From a checkpoint of a small transformer trained on Wikipedia.
Architecture: LayerNorm before each block, learned positions, no biases in attention or MLP.
Each number is 128 + 32 x the weight over its row's rms, rounded and kept within 0 to 255. Layers, rows and columns count from 0. Numbers have three digits each. The size before them is the row's rms in percent of the matrix's.

# k: layer 6 attention key, 256x256, rms 0.0713, rows 157-159, columns 0-255
# q: layer 6 attention query, 256x256, rms 0.07, rows 158-159, columns 0-255
# v: layer 6 attention value, 256x256, rms 0.0783, rows 128-152, columns 0-255
# o: layer 6 attention output (transposed), 256x256, rms 0.0661, rows 128-151, columns 0-255
k157 123:157148129149156043134130167105076150127121093141081106123153152155096173138136060065168098188111054129218149139112132119066196120111127132080156131085147127118134080094178144121151161151118114170148062157134162166138113103163109120128098154117104143119085145108099122096118137062119063090179081151121121118142115158108177121094101139114082163092102098128137127128144100147195140094129155088154145151158167179113139096158144152138143116160205200148121152117128125138178143169090098066061142096135167128103099153126127097094101225088141153218133125141106065119127129094108162175105126108128099159136141148167158111121145116118117173078121100094186141173101134150076124147118176172133123073166116135097163075121115130130143116102134117105151155104162096134060162080133150
q158 110:087111133110133108100125132134159140132096178211166112094098139112151142108093097136089115107116138120117087114099151130155166116170123158111101090122145135187130108142156092140124223144155086142102158148104108130176186127128101165230151116095128070118074096109123128117097105122127154121132122159139103166143162126135105118109111120138140141118074195128078090072129167123145096159129116149157059151135149152063129091140116176138152116154146106123117145161112145164153146136081142108111121116109105125152153150195102134199121122160049169165183142140118101123156144063108076138158171090143109067105045153177153110139153082151129113146168176141137097149200071172108114143061138136121062116132101157154156107145143078130094000109143185126161089070135150085147137108149131
k158 115:148145093099111110148192141122180158140100128152079158106092170113149081108100093128143108072156161116162077097167096129133199149147133154145104114125159080127161140144042079133160186051151117102133147156199095095157133078116151154192122130146162116083090160128115170145127083128144192140173100170161120144144177118163074086137144089152093130119106069133152104082077122089110116118176133162112134171117133109117169090152180141131187123137135128104081125128116103128166170135082118129104134124166137209129148097127133140130114053159078127085169135122111118157159207156109134121086078110129161111157136135214100078152087145129124134132181113177129099133120101165118087174083125103154064118086119126138163134146147104120095064133113080128079147158137060116177155151068157
q159 115:137091131144137127137075126169108127170143092168133202110128104177136161067116111099156111123141111127137141204115098120063145142160106134125109115099156150108152119181094096129093163111133125203137087144110122107070117110141175175086108118159130132111190126144075118081081132129114095153170104120090104116177058105108132107129149204140146145131201144076120143164169097141075116191129180123140096126107092141075147118124140145104190073066128157106142113131182139085083111084126148117086111151111083105104147144147095139109165113150159144110112161139163153111153084132159184079061144069115136064143173132135075138112136054149119117143173126135120107138114112175056180153181074137088118114124218171127144134151173183136139136106142121131203088156101134117142143199163121
k159 127:066083103198130138139094144141190154117132119176157197160129111207121104075129071116154076101134166139121169230116092131094120068099083120118140092089178084183131106132134095155088122056114152204173076123159106120067171206114137169063100153101140120130171137114116131126113186125107134148160128106154113125181085134140107107144093122140056140126165143130147176130122112165099120095131111095102122157127108148165135119150095168126145152098142170105154116149111168111091085124142114097151121118124105146116133135105127085164100080166091126132115206148136106077132098167120149111169144125108086128127167102131107119130136088109152160134165139099125106145157129161054207168088066195111120181109138109143112153096115152122152123114109108130172115134119180130065049125105194
v128 130:115117125132153170067073121057150130134144080128147119110129108160105084153181099142116130081137162107130147098132156167152113128115096074134102156158117139076189144141169158126113113119133122110105175149116120090179113151094176131112078158159199196125126148109122116113160096096110149116161128146142109138171095160192159156148202107170147137176113145068081207102124097150169092076105123125106119173165195162116118101115107131126097127098174092158098121017133088138158101144143053150158118104114162177070137144107150117074041117148081116170169150102136137145129086134110061097126097143070148142150064146095073149093066181115141168114116080118121112159155110143122137170142108113172120157129112120116171109124115215092096122134129124106109137155174100147121102140188166
o128 127:139149131152083137133146163151078136099180091120127108140110204074135144105109181148134154149094098138146104199119173110102120128139122203116129094097168130138089124112134097130151109124169131125122086123123104150098141096184131128176173157153122122169181125144138224186146182120156103074122127094134156114086164076131158144159054159139143086097142073156122117168155093086103166101134209064118119167174102126119122116157118160148122105110061181141087181204177108103091139139113147135128100127165117097142092133192103166143179140132148113128151154092134121091081117132152110141077125090192100112117084195126122099130162114148141178190090120085117146085145074126089112174085066135105090127107120118132080144118121084165106074152069152128112136124156112106172118107036120
v129 122:120133117131153115125076105106147162133138107131132168112138138084132106155106167110132144127104068148106165144155148077091138156088138129140108105071129169131094155141149103098076152078120147148183132090131154157131161114151092116124146100099182169127156132140153089157094094143126179148093126112180078131097113119106144138104150092112159161108180151120084063096106064111108188169115074103183128139159025124189146165098145153152127078094134131128075152128097129087149186133071138164135088096137113171112103123156172122127190135120132183136147162104157138147046122112197119133152069120113144174140084146120133160137140120140101041171143139084098169079088124128058109156202160074123110092126157136123184140129169207178103146081087110145136211092132134144148075142152170
o129 121:104121147101124077129090074144077044129123079098151162147121096109125075199133108162077157137094182163110106146100180163115154102073180093166149134181131112090171127131119169135149135111175110141098137107071134091121128100101126066147127129080014107132137083114082139112084179137180110122070149169087148100174197149151147163195140192087132114134061136142148124144114160126186136140062114152070129084140125119157139144103128109121161186166098134101100178129150095103181129163139155145115136119164214121113194154154077137151095094116133096191111077123086113099109121133157162139106137179128144126119147136133186132158127176135110151102151104206128100103132118148151110167084084138085135123074158155115126132152138119102150155149122117065135124145082124165112103142141108
v130 123:084185140087160127173125116141140152118198141100145153113113168169130155149143117064120140137109134122120113107110205179151128164128129149119157163155135102140166141082072105108129137102151084142148117081134113094138112195121133059135132168118123140119112133133110086182107094107138166138140176147160051154088134145140141113192140113085119150121155144125180123080146116111189157082139113074131108086125154110143140077174097095144118113090127154174099167156127164131098080065155081136142096158200117092155110135080105176133215083112090155104178141084112128133136118083194080106132105114107103139093148111164076072124039092036060174096115138166120092125120114108108144186127149114144138113178165080138165138157094148147188141134155114167143104059187144126102157099152111
o130 129:179070116149156133117126151144135098089151112149108117136123102108084154145156140137149124137140139164093120162118156074022164027140091122113155097128162079193117096133175108161123152127132147118116161082131156152072167110080166138134156057164135106082143168136137068031123133192106084142133097151127180122188116113109152113165060109107123077117119124151072095141163115150086158127123168157125151153089101161099096166131145137096153159174092133071129142161213079180074067145132129139098146103101076094157189170140095130144072159140156131085164163155144129151073155129091150130138173166125145120096091142084089125100165149082130142147158140178130182184098134156159148120146129101107087153123092128173067163155130108107117082120122152083170109135115131126150111161156128
v131 119:172175120140141109117144127137143150125106074138132113111116089156044072136100100161118176155142127162155122122143241066131127039129168159106083104066132175115162103126144148109075121142113155139112064114140111157209138090129105112111126148100121148146152153091151089179129087138128142149160211100182127152124100088126107113108180171144119059134154157120130131156162095089108131150085094151128161106196200094143175156128083180145112093114132132160076114134139149113142121116102128112087127112143120150127113160183144117114056181177156125111171050129136105106134149121086115134104086153177195084129123168153085099180149130128085147140109138094111117097123162160105127135139120143078072171122154111148158124186119056119138094129115120217064120144089110112111150099097162
o131 125:125104124148174168184123102120063089143184143191134102138094110189114193086174128124168043156143097126142089144159077212130089175088147112168122146156146079107188144152150111173134097097171160077156131153156072141087124143099109118108127111104123095119133089107131199109131154120138137103098071168056113149109144123102131122117075193112184147171097141129136098129122160187103143125112116098088072160188129120132106106128129086081127153106102210137148143161112144174089129131092150161144125095153113106166105150065128145169108154104146126136108130138126108183100139145099143140094125140133105148072164129107154102096097171131108147134128108119181114130119086105127123082123126093164075110102076130080142139038123161182198169108146144108187071138101192131146117146080177
v132 122:134103155073114136129151180061152129116111144146073054163156130154068123108113095111174173125155141130120136147158144168160141090106158124107129142192140064137142067085127152065081148143160148154172113137138157116105077101097082112141096145150135133116161168149201132129154083137165135100132153150138113132112220109124154095176058106104117116105099064127168163139105138145131191150125184069099080144109080150183088216100165132169095121172101145181105105174128105124121146108183107160105092154116129131116123083180179155094127112123228097117163109091098070104120094166097078067143125152125119077063136146100168139151148095143124113121100109104170081088133125145150146130129141151186129170129124116130121114110123121093081143147104111173107126109120069195147084155112111
o132 126:105093139124112172172095120164169066171146108059111159134146185143130194140154131129111115080116094127111138152112143151155148197167048131146138066109163138130108184160160148189101112073154108135155149183116129138120190154141191117116143108110145108124117171112116141100104124182134042128111104082080156151173097110101105204067123187103109113100146188120168115139117120065148102133086100184225162153092128148132133121040098079102120185100100124059142092136132162154141113148090154138073141177144114113095137146078119177189110067079082136114127109105103116127119097073172146109104128136181159135155088109141074116133115129115167163142145087095143123135182109119104136146122131155115132087134121131148071084117143123134125146122150141129066152113119145098149194119153155
v133 114:057129124137065081144087156115124110174146098082153134158112156109088140123040153142139146166135191104093138198150150109113181112164090182102102124128122190126117108121122127109166166094139129130103125104136099121123148173194105181115170089102155098092121160058121092121127146098177176084127100118134096146168135132172132126118136124178127034158094180104146100102086162136145107106150129190160127115138147158125128121119108123151080107156163122124114108092106092142122097123163147102160073128118180075080174033120154140224085163133125096141102165147113154127112173120124142134162120121129150103089159153165132069099179159115092111155118122147111096127105166157192156162092158075094144072128067153108135168095140143120160141088109106138112172126129208132101037172131130
o133 117:125149168126171181176146119116197157105146125134143144105065059167164161129112187098129143127127117091079149090084104115113159146092176123140111082130155083139099132150108116122125133109090137114164112097039137130143096096130108160080106119119092122141118048185105099189099061113123123186150157191151099125173175124100117124101115165115117186100123030147123129076135110179105188136083217159128157116151127124168114119081106130148123129128138147100129169112147118128142148111108171084136187171107140154117155196194105163121162110112155119103067083148222134161103116147131139099138139135125088132121094095095189160145140070106131147161136073120132129173120128110130094099142108133081116140168115186158158072095133118149076189135111149121170119127136117106111171044101111
v134 120:111098045134120089086133147144138089129114124195137116194110119129138190122141080078095117131112116122124157127095090099099085175097173055141097132126121201159128090102096157124076139136122147135072099126132096145134161179112156077143223158140190138123127163153155090152112141126126110163107126136129144200173180127145120165150100180098116163047109151157165129124030138186144150086143159105136148150164091143181156135102097111124106108128122087155099172121122077113131138181128124120128119095123161164184094177101134148133084146156168177166150182149106150095093171079150077103189152086151074154127151132183103129169127120137146130106107145148168079142154100094115141087134091100109150147118108085209124125116047124152124142146110139065072123131072096150122117116123108
o134 129:156118145139115134149132054185116172115119107148113110107142137117106072075115177157158131089135094162125160125159131085087113123144091102111116120125163069133168077111140043083129160156151110119101116121132109146117097115138135120125069121105126138165140133115113174137140163157107073064107146119162093154116101095090142113151139127122148151156147128132131135175143135151164142117114113121118113088096165134067139098173154079177107156088108144085083049128101207170124115141099139180123133230054125122097167154155083082130147067154116124129122128075131142154118087150120199108079113161067095142139160087207103157120148182090151130212153179116139148124198152182135201127153095129111109142150158107191169119159141156130160104054185129179118135105124125135109051101134134
v135 122:116132146086129109067157125117183117116078222130101121130160133163160094099144078121095172096098155152156095104085123128110147126096139171144159125127151102111097163158121109146145145141180168105137155102127126112171112148136171140136061100175163165127122152129173098112150155099197117141134079126090160129093133162083111127129094135151142137149131075156146178117115095091117121085094081077153182116126102147179121082167159080166093115135129145168115148172125159112128149157077236093169112117209110093154155123073143103152121166168111093122118172101136092066145157148129140154055107105084078128140182141138078122103185141076131111159161093137106145096081163073139167115170132115186139157076035105114118095130114167105148148165101134212116163132111108124130091053130121
o135 125:122102106136131119041125115083154163138161077101141180156141155156093141135130133129129124150168106075110171199157118168100125145163131099193086166137074119143182109051144130053107152139117072155115107151088131174109199108151144105190132137087082095132120088129132109132113122155089127141135192149083102158194105160127168141120153147112126054111153128203116063134149129166089077206143170130091060115163132148104147135110111186146128118085138161104146114135075160135080145140122077146060148100139112120123217150132162106108085141145109131143144125110069168129124126132099094103198087110193138067129103129113191147207087105117111132115126093145113142159132125160110143095123128145096123115135099087141137119136080089156182135129155127121111159090143129133136213081138133
v136 124:104068115128105132148096101097140108230136150098098134170079121131109156124091140156130102121133050093163110121177209070177123085119114131116140110096067167121106111176114150073096194145100116180122082108094092123108089167143129119083107107151113111100135071138144139125196164157104130198159111126131123127164122109145157113127121136083143058116147151127149128172173186139160163108098061084115101154112155085081163098154141090156173140117126118113142047122155065142096195148116137191172116149115112156118120170156102136116143116117122144157137195132140101127159156106096089147137094107096124139139173195186151150194036115094137148147155134087088168152115085107111116142080175166136124085127079157130088148144164139161186152125098121167121131116154151156174168099111145
o136 127:121197085121117162132089127123130136108100050138191145120111113110102116116170101100145138127102142119123122102141129193021121147117137160171173132129157099125136133087107195122133089061176116127164126132168124081120096122087185109132099162125159154125110117102064149094111095096182147077134192144161116159136100103078159118126120127120080126131135136124135153122129109129108108107127082103075172120192118149151106181116111171096139174175150115161135217057155186175150120141152130124123149109091125120147066117105199174188179104102103111154118115156177125146109159100122140125115125099132084125083128041113136129080163097122116114118130147125153156113234119105104145115178144081152078115136174110196128151161069120120135064153170114131112084158159111104097161171137071
v137 122:138058159122119169153067159118096180112114103168119137118153126090079048192121119197113047149185149137132109142110154192086109079079090100171131089120076154106123110185128141119176100146159119135146166118124167098152177146122135147096088173161137150140073167138168137147096156060124105127142063135121114191093127144165129155104115088107109133210162139178149111118097104178170141147137143155086139157097109094142207125061111133097167141152101157118121075087160123133135173071125141092134075122122117115138167125146130104121096084131173144124149078085115152091104126114200189105156116111134115185094143101156128159152178163138135157111085121167130109112100116139121054158172162093114096130120078149084101120147118146175082081166146169103113076160150117145107074115126109
o137 123:107160120109162093120121091114116123145162094065114116130095203141128206098156091158132146135131103155124166154088143112198120188121171117146150158078131092142138119143101103176167096149097101105126108154129130115137116073115162095152154129148136154059144129152080164154123122143183151122159170168131065040081138092087163052075082138109111203117105121157136102140161153109084102058125115097158144094143106168139122108135092141130076128115116111142109095166096116117153141145124152144171109071129118137192075101138108120103134128080120166108137111123101117158183090149111136112124154170153114129120095234116124140129177166101112099137142085115132192141151146174133178141072079177115196156161155165145135126106132026124154152158134147100138121087062065135120151101177182
v138 126:124118133140102092140111113139133103180109155164113115162111090134095145169113096117166183143093153158139150146122140155143090130117128121090090226152136129175126128098112092090170109190131126120163078149151114062116154101080108112151060141192127169169124106110107132147135111123150144165126175135099110165140133132019095095112127096065116115178120076112114110126083151114156011162157121110160192208129058144165115184096088067116141130097148126069097142103142130099121118148128125146185096094166133165119125135096124124127162124184116126134169126150210111104126121103139136094110093160169066136187115126152125137171187145087099092148150145081161160179138134178138157189127123138077113117155124165133114084100139098132144076161191137126138125075067136090101085145103116
o138 125:153148097122137179136145167114129145109154120115147116129137223106236140113111155162131081151112105129116154132152083137085132167165203139177123099110142119042142145110191132185110093109098139133112128100157163109175071126136202101128128057144074044159074157130115145121143149160104081137090114147166109112174098150160128101123151126169120092161137159119141124093114096121125113124090166180107120058141135111121093093162151127159115137174133131151133173136097139119189107091126096047077214131116161077140141103159107104133068092082107167131166106061056138150117067096150156108137160118097091164129105165143150093094124149116156107113163135132124118134090141129089130125158181150153148165099111115167095182118124195175148142078066159111106145110120122129147088116084149
v139 127:104173097100155056132180099185130150165124148112146124197137179087119082114104127153142081093183151118143158144133150110161136090150102128107127200150140146136167111143139127126130172135101192150163122089143122159118142097152086115150179200107206143100127166149162154164104150128164124197104129118093100088096107131171192177093180120106139157044157137112120089142145132070124062161105055095099070161099096169130070104100132102188106178076135190122189147107162153159135081098103109090124116110110153103106149129121139150153086131141123121151151127134122090138109141162085098124124140148095098179105086194045102119143129095124129169085157074158122095181085104111165087085098120070156124117150141127174104124150139097129217086120124129115139133123124087143116138133137087
o139 128:145105159183147164121134184118118147122106101114127151113161192145135117142122135099107178174084199086155148090122101063122156147108168130056120077121176073184201126101112169176138108130150094133128157091151114117104129120094154137128126136125095148151123112117082091137121113078169092112105134129150163164129119112095148108153149157089104093137101119159186107138105104100127097121141170126105155107071095122133168116225135191083106114145120171090062081117085138124105114202108181172189072115107120125082165119105128157106081080099140111071100183169139151125138105113128136115127154096106192073141092131147172172116110105153148142116103141095148202144111093136162189098176148151131060120113088075109157149091156146176086183129125150066133155167160180074134095145126079
v140 127:127126139162171112086106112092125174061118186108139084153117171123168171071133130087111176143118132161152138090130125157117069151094103132108138138116181199104165115149188179134088187074126160176132156073082154109150132127068129191141099127149121145075171154141162119121136179094122178107139056120161122134142163092169055125184094088123087103071072150115098179123157084106129140176064083108110117124100121136104120164096104153148201092169054135106141119126105143146137111106170100093184068154105140117125118149118045135095144134094166155134166120144145144180121162114124149194093083168135110126108106118103150090150176156136130112180136167105121156166149121147133139181141092148133135084112167135136163098132102107176079105125161134168129112097056152092126162133176083
o140 129:117113152143103147174155069182127058141184144135146137091134142162132064138203186169150128124114124072150078158126157132122150075112158121123151146163111081107048129183149128166180136123106106114096105193131181117165120129153119109139120104101095157152129167100117145064140109097120097098121227154093169142116122170093189154131119196175123144145194098149109153109114164131129122096154055152164168107151111118121152092151099131112048164144181106170167150177126115067123144140137079166147129181111151161103155174206140078153105176106119119127124112119142171112180107089099111108113134108156151129038137113127174146082081062128118103078082093110113106127116143134080125158081155091126099110121060110131141086156121100105153136151117136098103113149097089163128122122084138
v141 122:176117103095149085098171170178147185140155124113123148084120133059121137127105161140113104099156144084085116117165087148075092101105109101094133135100170091136191123144114151120098107119106149166129156084124145122164169142138118119150101031165093076153064145164181185144146133110125114037085161113084108124155093143137156175109085066157147141110135106103103117178110107095163133133194147140087086149180092107093168126082089134053155126117078117137119159149180135125146121089135192206170148114161131171163098172093129147084123141138166145166150084132139118132160095122119111148145082098111121167157121099131116113130146048140189089121153136108095150160129074179185114118135154053125153196137163159116137107078174119151122087130116108135136133112163203172164100085119134
o141 126:137080142219155168081127133164087109074132136069103138119091106146112116114163108169112148118144143126158148174047129077204139122105159174157166136135036153091121112176159154088146152110133140091086120134117085120146113073117220120137120091078143147143129068079169175125157118154193100133145119114224127165135114095103109077120125127115125067125107147175145149049127096164139155140100127125178185093149137103146110148129131129110127091132094187169094104163074135170156058131120151160094126106120142148139105144150144208092155139144109129132113125151074144156146114137151149110159103114070153125138123165110084167124168105120093118125151132138149049138096195095086132112102081119123142108121155082087113084132119159117177150167208129169147094136136152139079084133142133
v142 125:154163129131120104179187073101131104112113081123106110103095073125135129168160117114126141125159066060145098157116121153176109162150151095113126173083146115157185133123159175105105128115129083122135129112176181068063150079085155117112106124169163121157120130073139100106165114084137156164129082075088111135136106116129196172127131025118210127060154124099114150171090158098141198099097201167075159167141180124117162149151125133134136123138125089139141171188155126096095105146096086145091115146118117129125126083156162107167161163144105188102149073146131127073088162155118128131133166047126116073150132199154102106104122103140135153220076119127115104127110127113184167132162087153155104050136176150128131184144097166094123147128114114094118132116117115104143143132146100
o142 125:132108097123129146125112133143130143131071147119128147158130172151132110105130102145135124187105140174165109103123173099060148116143090153127175073135106169126138134110180135142114178158184165087173105128142119204166124108150131115143162145136141129122157159105139115219147073166114144127127159181083119119136091101202043133104120155117121101143113176135210137150090131147085044135084109073046129122091143162128187112108072117134104109119172171158145082096138111117115159116113174110128159114154137056120105181115109171148138125133181058134116119161162106090141117108105127113090076125161085192105139117097110107100124128096125140075092190114111170168153179134126136134039152056079123196117110131137105109121158143097100161031123119125155132143099129142127080135151180
v143 124:116169091091104146187144063153103135102154099178127136165138143169122128094164071137177153108100143132127086124132080129110139074134089067130126073178087107132075149143166124094121109154108111079067127088111113137140166128142174106114143122081146143141142134115227076138149147100105128150117113124111121159086119146113113133142074075165104106163134180108138137102155135083156144193161146117123127110063121184122146120155108083125125077143200112117122147111193122184212177057193130174079154153167157115132155115076177062123165113162095180128109109123099152045159145133104099165170167140053129129160107107119130139149170130158089108160121118130123094182163111102127187150115161150109096139144128078114149121096120068140117099115150068184115105137118152191108143185129139
o143 124:105107122118088123135138125123145094117167123103116153115129103093169114115056123140085122120166121135120163127101125112168113159155091091127118177073149089144131163160174122134144122118103177084185183131100145168081139113103061157188160152082131163113129119111094103107135105112118156121154118174183177103167112129158114175151117136149149168147045100152115097126081111125074144078072147115122085119145217125120157111109113160085109104158125060136131146121127206109089054137136131121127124123101155124137068184131131175147060108116147139150179080108103095149136121074093149175134125076150145070146133162163056112132066098142157173150135147041131201041128181111151151108141111082170169163130148164161124113166093125141171144076108140192152192154132117139150131160126159
v144 123:154135105158193126154135124103113138150118166119122152121186058110107209124137096138152149168135120191189117103073137146148090134139161109082085166114120178184124086127136059122150139120063101096143145100147113150117132107130106136134144104062097218111124165133091092080093125122103120172145088169139117154138135118096064165082153174202147128066124106143098143103104067151173150160148116138122117111057124120084143135100079137143126162143091149118150173147133103129126121064093133161137134170168119133149134147133144170184126136133165053137129135097066151070131130132127126105127096119082121107162187206092100122145074171109123126126123115184139129134173069140080175127130166088120113156106048115123143119142185175143135184147113097054113063166103180136173122159120115
o144 125:066138150164126101086146102062143078138167114164096113129135215124147154117119164133123108134127107094098105092166084134134151144119101137196197049151128049061150143145104127144167113148204166164143106090104108109130155100133122151171141137125101086108067133149120121121123120174085119124143162105082152115152107124195104105136171084062126181162116113140093185113131126072148154129178145090104136150163166097119137156158108146111123051104152105095131076152145127168158084181122098185145169172132036144123105097124045142093130093130115179140141118183148171153077147144099143138122166131113126145080130046155131180116200099169122125178121169100076140123102171139133095120120142126156138081134099137129108145187125103108187149138135080118136127105158111177092115130090134
v145 123:146109130128114090163111191222126157098092146157127144099138143168077128134161154099111162085197133127158151100135113191126109153114127094169130118079101134073149192107123101137137170116087105131150080112139097145161104146150073159058186091106095224025115144108190143110139110172086091126145125120109116127114123086146119137084106122131148122124167158104095152171155179126184100112091142182097129165139104149133106137107222083157056063115130155143125134148148137097082139178152102082151150093150101124144084160097155136143113153216118154111096127071067107158132115114102109100157089144172075103102103127121099135165154124124102107172155119151092110168148115101134133106085172151200166094168121078091133163081160146136065130138183141123103123119137142145121150152144131
o145 127:136200096157153117148182098076125106144185096111153123137147143078090178121172078129200116128108172160105153117098117088132138080112107071073130152136163126136092128126120167134172141157087120150127143157151179159089160121155151135157158112123142068163090087117097139171073073099155175169134160112107175123130150109138111137118153124134121081110093150117164151133124128140119106096154165095115187164143149099128089070172119122123120156130144151125192045137113139185093100102152131182148121146102112140066203139118103174139121088123177119148153100106105123099105134097148130148166161152079177155147148105147134103057175127169148143154021120148157102067154106098100108083127044136124051220143180147103129108110131140164156092113075109132117139110111088087163141077113097
v146 117:096128120081163125135130154155079066152192091114095118127135128169163152106136075174099103079081108103123118105138088105197120136191153131167151174143142149126125093112096169134121124167145124199094170087097186114165206122143175203102106166140187158164106094167067130104144115133075183147145116137136114146114110141119113079078099133177120160142134102075207139098139047096171128117053132129107117153148180097128114127122149105085136136099117124109118114123106110089126156044139112107098114150121100143181125073106112128102159138109180115093079154125112126153127171089149171187142112093150123092117127135131155121123197155133133160125125182092124096105029169138101199126156092082214146141134111119149094176126094115155139113145140182103111143081154113129133140092149097
o146 126:134137079123121162097165134108147183136102138054102123118087122163100112154141155075150131183162120087135149113178118117075159092105135145112104112088091109149198106096115151179180172148063105091123107083157074172125133092122139094151097090067088088090154186125134179131173171088125135111126133070102143066108148110136088181177124118116129110155097153138082137097155123107073136146165057119170123125107137112143170099111128174154111096123190070119164153152117164137139123191118189117144129154173102134194111173150157096169101088117126135148123105132171131119162121157099181113126156173124152170157129137061128151173060145167133138162089086158125151097138127084179119194145111127088145107132134116096163121135180150086148086138065132124089087154102082057101195139094163
v147 123:148098103153198108172075107096127153185068118116076124144189143122081070119108140128138159115115148097173110119137096151079190198127116108118141138133115142123199179115100100089101103163107130186083129155085149174183165145135129124155161123136140100117135161172088131152140123111148123110131082134080108115084098068130064133151100127199143134119137086116148025111143160130098100136174144140167193107084162167082120103073131025168118177112162076149142068142136140140080155147093112127167148108101159102142097132128104162117176118065098104067129117147099122089115124220158155113111107130126120151164153110113087151154134077152140168168126134112110188122055144168121128165146092138140094078148155103126182144107123120142113186134153117135151078128093103174134159147135142
o147 122:157094148114153125080133164181117155071143065181155130137031131121099160074131116108108125156128134132139140059145148128169142151197141130124132082135054153201145139116118193066089112138146124087149098126150103134104101134170137142176110148140100124119161082095159171094110124142175149117119169082123137064081179154176154137118210142116139133143194163154086154140110121095118146125115102108087098149176139137144159145120112152089158061147146127086159124106140080188126127064120158086104111144119134137115157129102098095088097150088115171116141103113153165104153087074075175169109142154099176132120130147209158117053151112087165072090164054134116095078134167104138174097120110144172125151112109122149133143188125121155052109125126186115109133171119108145102146093165163
v148 119:160169132091123146152121044133142090106084183059146132145143097096119118108124130137131059155171131169110133136153104098096167106124089227168127129136130159086133098080095098115112139121176115155098164128110083145169180151146168108101131094158098146137137115088118164163103183093094167117162090077119112082114118114133152090138056039195156144107163117106120126161116113184174124114141187142144134123151131084149101130118091124142135193162092135134163121125181124114127158127131138119153157123079105160190114185170150106109101096115161195132157099111157091192092117112152065093112146133121145183171142198116109128132138166143067063105082146092099139144171126093062151136085110208145135099114114138158124104116148077096192131101166103119107073151123085146112120141189126
o148 130:096146156120126119114126217081105123110099126205112104119155103121122180158155137110135186109137145087127120123040146139082131140139157100109089153173099119065119135122164117148144095094118137118135125157150121161101056108174132131101130195116157131092065080143135135125130107170255083149109101197144174085138162129132189135150162164150103144107194127091116135105142128132079086076164021132149158152145109165168138144167166136143121094095132110141167078157096133102120100157155126135127065157113172068120111123068124131078114112140124115185128136119094139141099153130156153145130108112149097112205088111140061176174125124098167136124117107177104156120142107120159130132094186058157072169101116133150134110135118148139104101101134124180144122084084139115091112138140165
v149 119:081197129091116134122111132012248159099101129158147141061112146110166176131172119177157092146147122159158118086113126138067113129097135133156147147038144105109101120097137117172099092145127085104067134066148173146113149131152131089103116159093086117085115105158168133148149130142178135143148119149152125174120123101146085159113129141145091116149102152107180121068095183153147118085146135144163154035153129145142123145091152149097067161117136126128135089103072184049132059148153111158189143075106154162162163135133130133137163155107116162140101115077177101121095122117078100069120125157080149171124128099162202135168115139141121184135189150153154143122092104151125118192117133124092117107083152112175114111113152101125147167174104126125171078103106132146136140128109093
o149 123:117096162147111135075087116126099139178138110090110150142125108048105124132169221092119098106138107183125111114134124154135074142080140123097149129128089166110133171148139127185183117079115122144144118089103148158118137104168117140122178156087165105126169079130107121118105157125047170072149132125182117048142205174070112114126161131114111101126199101105115113110102121117107128119089126093130151219066178142128148083169122196119158153104125125137060174171171073178148148126154179093064113184116115131067090102111166103124104149161095099083143166145138121146163128119154137129115188174161110124164130082151088094087095129149072115161193149153135074162137147181178122092162116100145132140140111131181100110138127156096132116154102121110105117169172079161118109086151159
v150 123:109143123132144105107132108146118158155140117082122127108081132125146111146165074098145079141117123126131159104085157125081141152116079086090183098126151100181141179114123153101134123095089122076123186160145109134118095101080166184143238072112112144136128091086221166155134097199123095081155101134136157160104152090106156148089088139114111083083105151173095115114138064126138123071145104118098103163182141153093113129140128136134148134120109184094135107130120178110115139145183145165190101182145108121135120129120117083189153168166115139164142151079136120129164138112085098152062224140096106158159102144123121193157177172104171103136163028109165130061068146137084082152175150127078093108144172172125173141170139151151117147106117155099130131135095128136074160130152114
o150 127:162108159149130105129065088139121126102083150155091186087156122145102113095117112118119067129111146135087097146135136119172134115123110128143134129126084120066145095102136130118113116163148157129118086137133085157144117138154083055086141150154152072138177181125128076109202162108121158107101144179076104105179142206145163119144079152115134200085100087077150112129114123122108069139165186140166117038128130124124121136113143150091115127151213118125121126184087068080127127108121137185108161103096166224078139135142189209114149095166167124137127094166101139156165145119126157181189136153129128067126139060187128109083146128164129130090126110131163162132169101115123147093143064139161156144099144071142104123140162144129122054157148083105136165086181140122116112140086164
v151 125:096094123082095174142137096112147147089125079138173155136143155162127129069120111194085133116154153117121130128119125126104104126121092106137073148154140120086117123086118150128098160184080089145221131146114153103130159151093109148142146099176158110089148110094151153182179101126131043172156118148126075101114133097080132174177138153148160139153085121175147131088187139086133168075160138116168109211114140081118072102156137144156121168154106112110136147131151121030098160176135118108102122110160100192101125116095149154168177121121141119094093053169120160115064127088088057138141146125214110134158137150091129104076127141106172136078128108098156114166073124177127129141146104084075116122126061173106082135149131096150144098120153122165145202090127138057138140142188119
o151 129:144121092176162109157129129134150100144091188153100136153104109089125172076160160138171157148068115121110154134126115181113147117122124174127197181048128129159082093120135092150128155110141096122098169152106121186157074118130093167102120142049139153105105188143142126141132149100097143140139105109124186139134139147154147191087150130066150140080126133149147104128155154091072035222073147154133143064090131141161122173132082104164094157145084130157138079062062130170123121095130154165117149114167136080156128130216131084081110129111106134148161175153141082116191090141119167113171175100094060074185125140181127119125128127136086111131144131169147101114131101149115110102142137096168134154061148119122109143126147087130122141177107084120122089137121083094173122167062095
v152 118:148180163168120121139154080138092088125134139143123149191125108123164125054148162132125146137104084106103102165105179096112109105150120095116112127090132123133171212101157169137148114205131134148127124086125135116124106083129137125126111121158099151059116135158104146103085116139214098157140122151108089131209148084186101080167192173146114156166130150168055101164068119183097143099135100191120125139130126101074115084054153146158137123160078177137105127185124092132159184053160137148063125134073139097164146132137123170119081136114119167084103178120071121133104130182125120111154149144104044116098110101101162153084143133135121207104086099135144106150120099104090187169117127100114128180126143174110107156180137113154126124104145088132105187098114073128163110098116166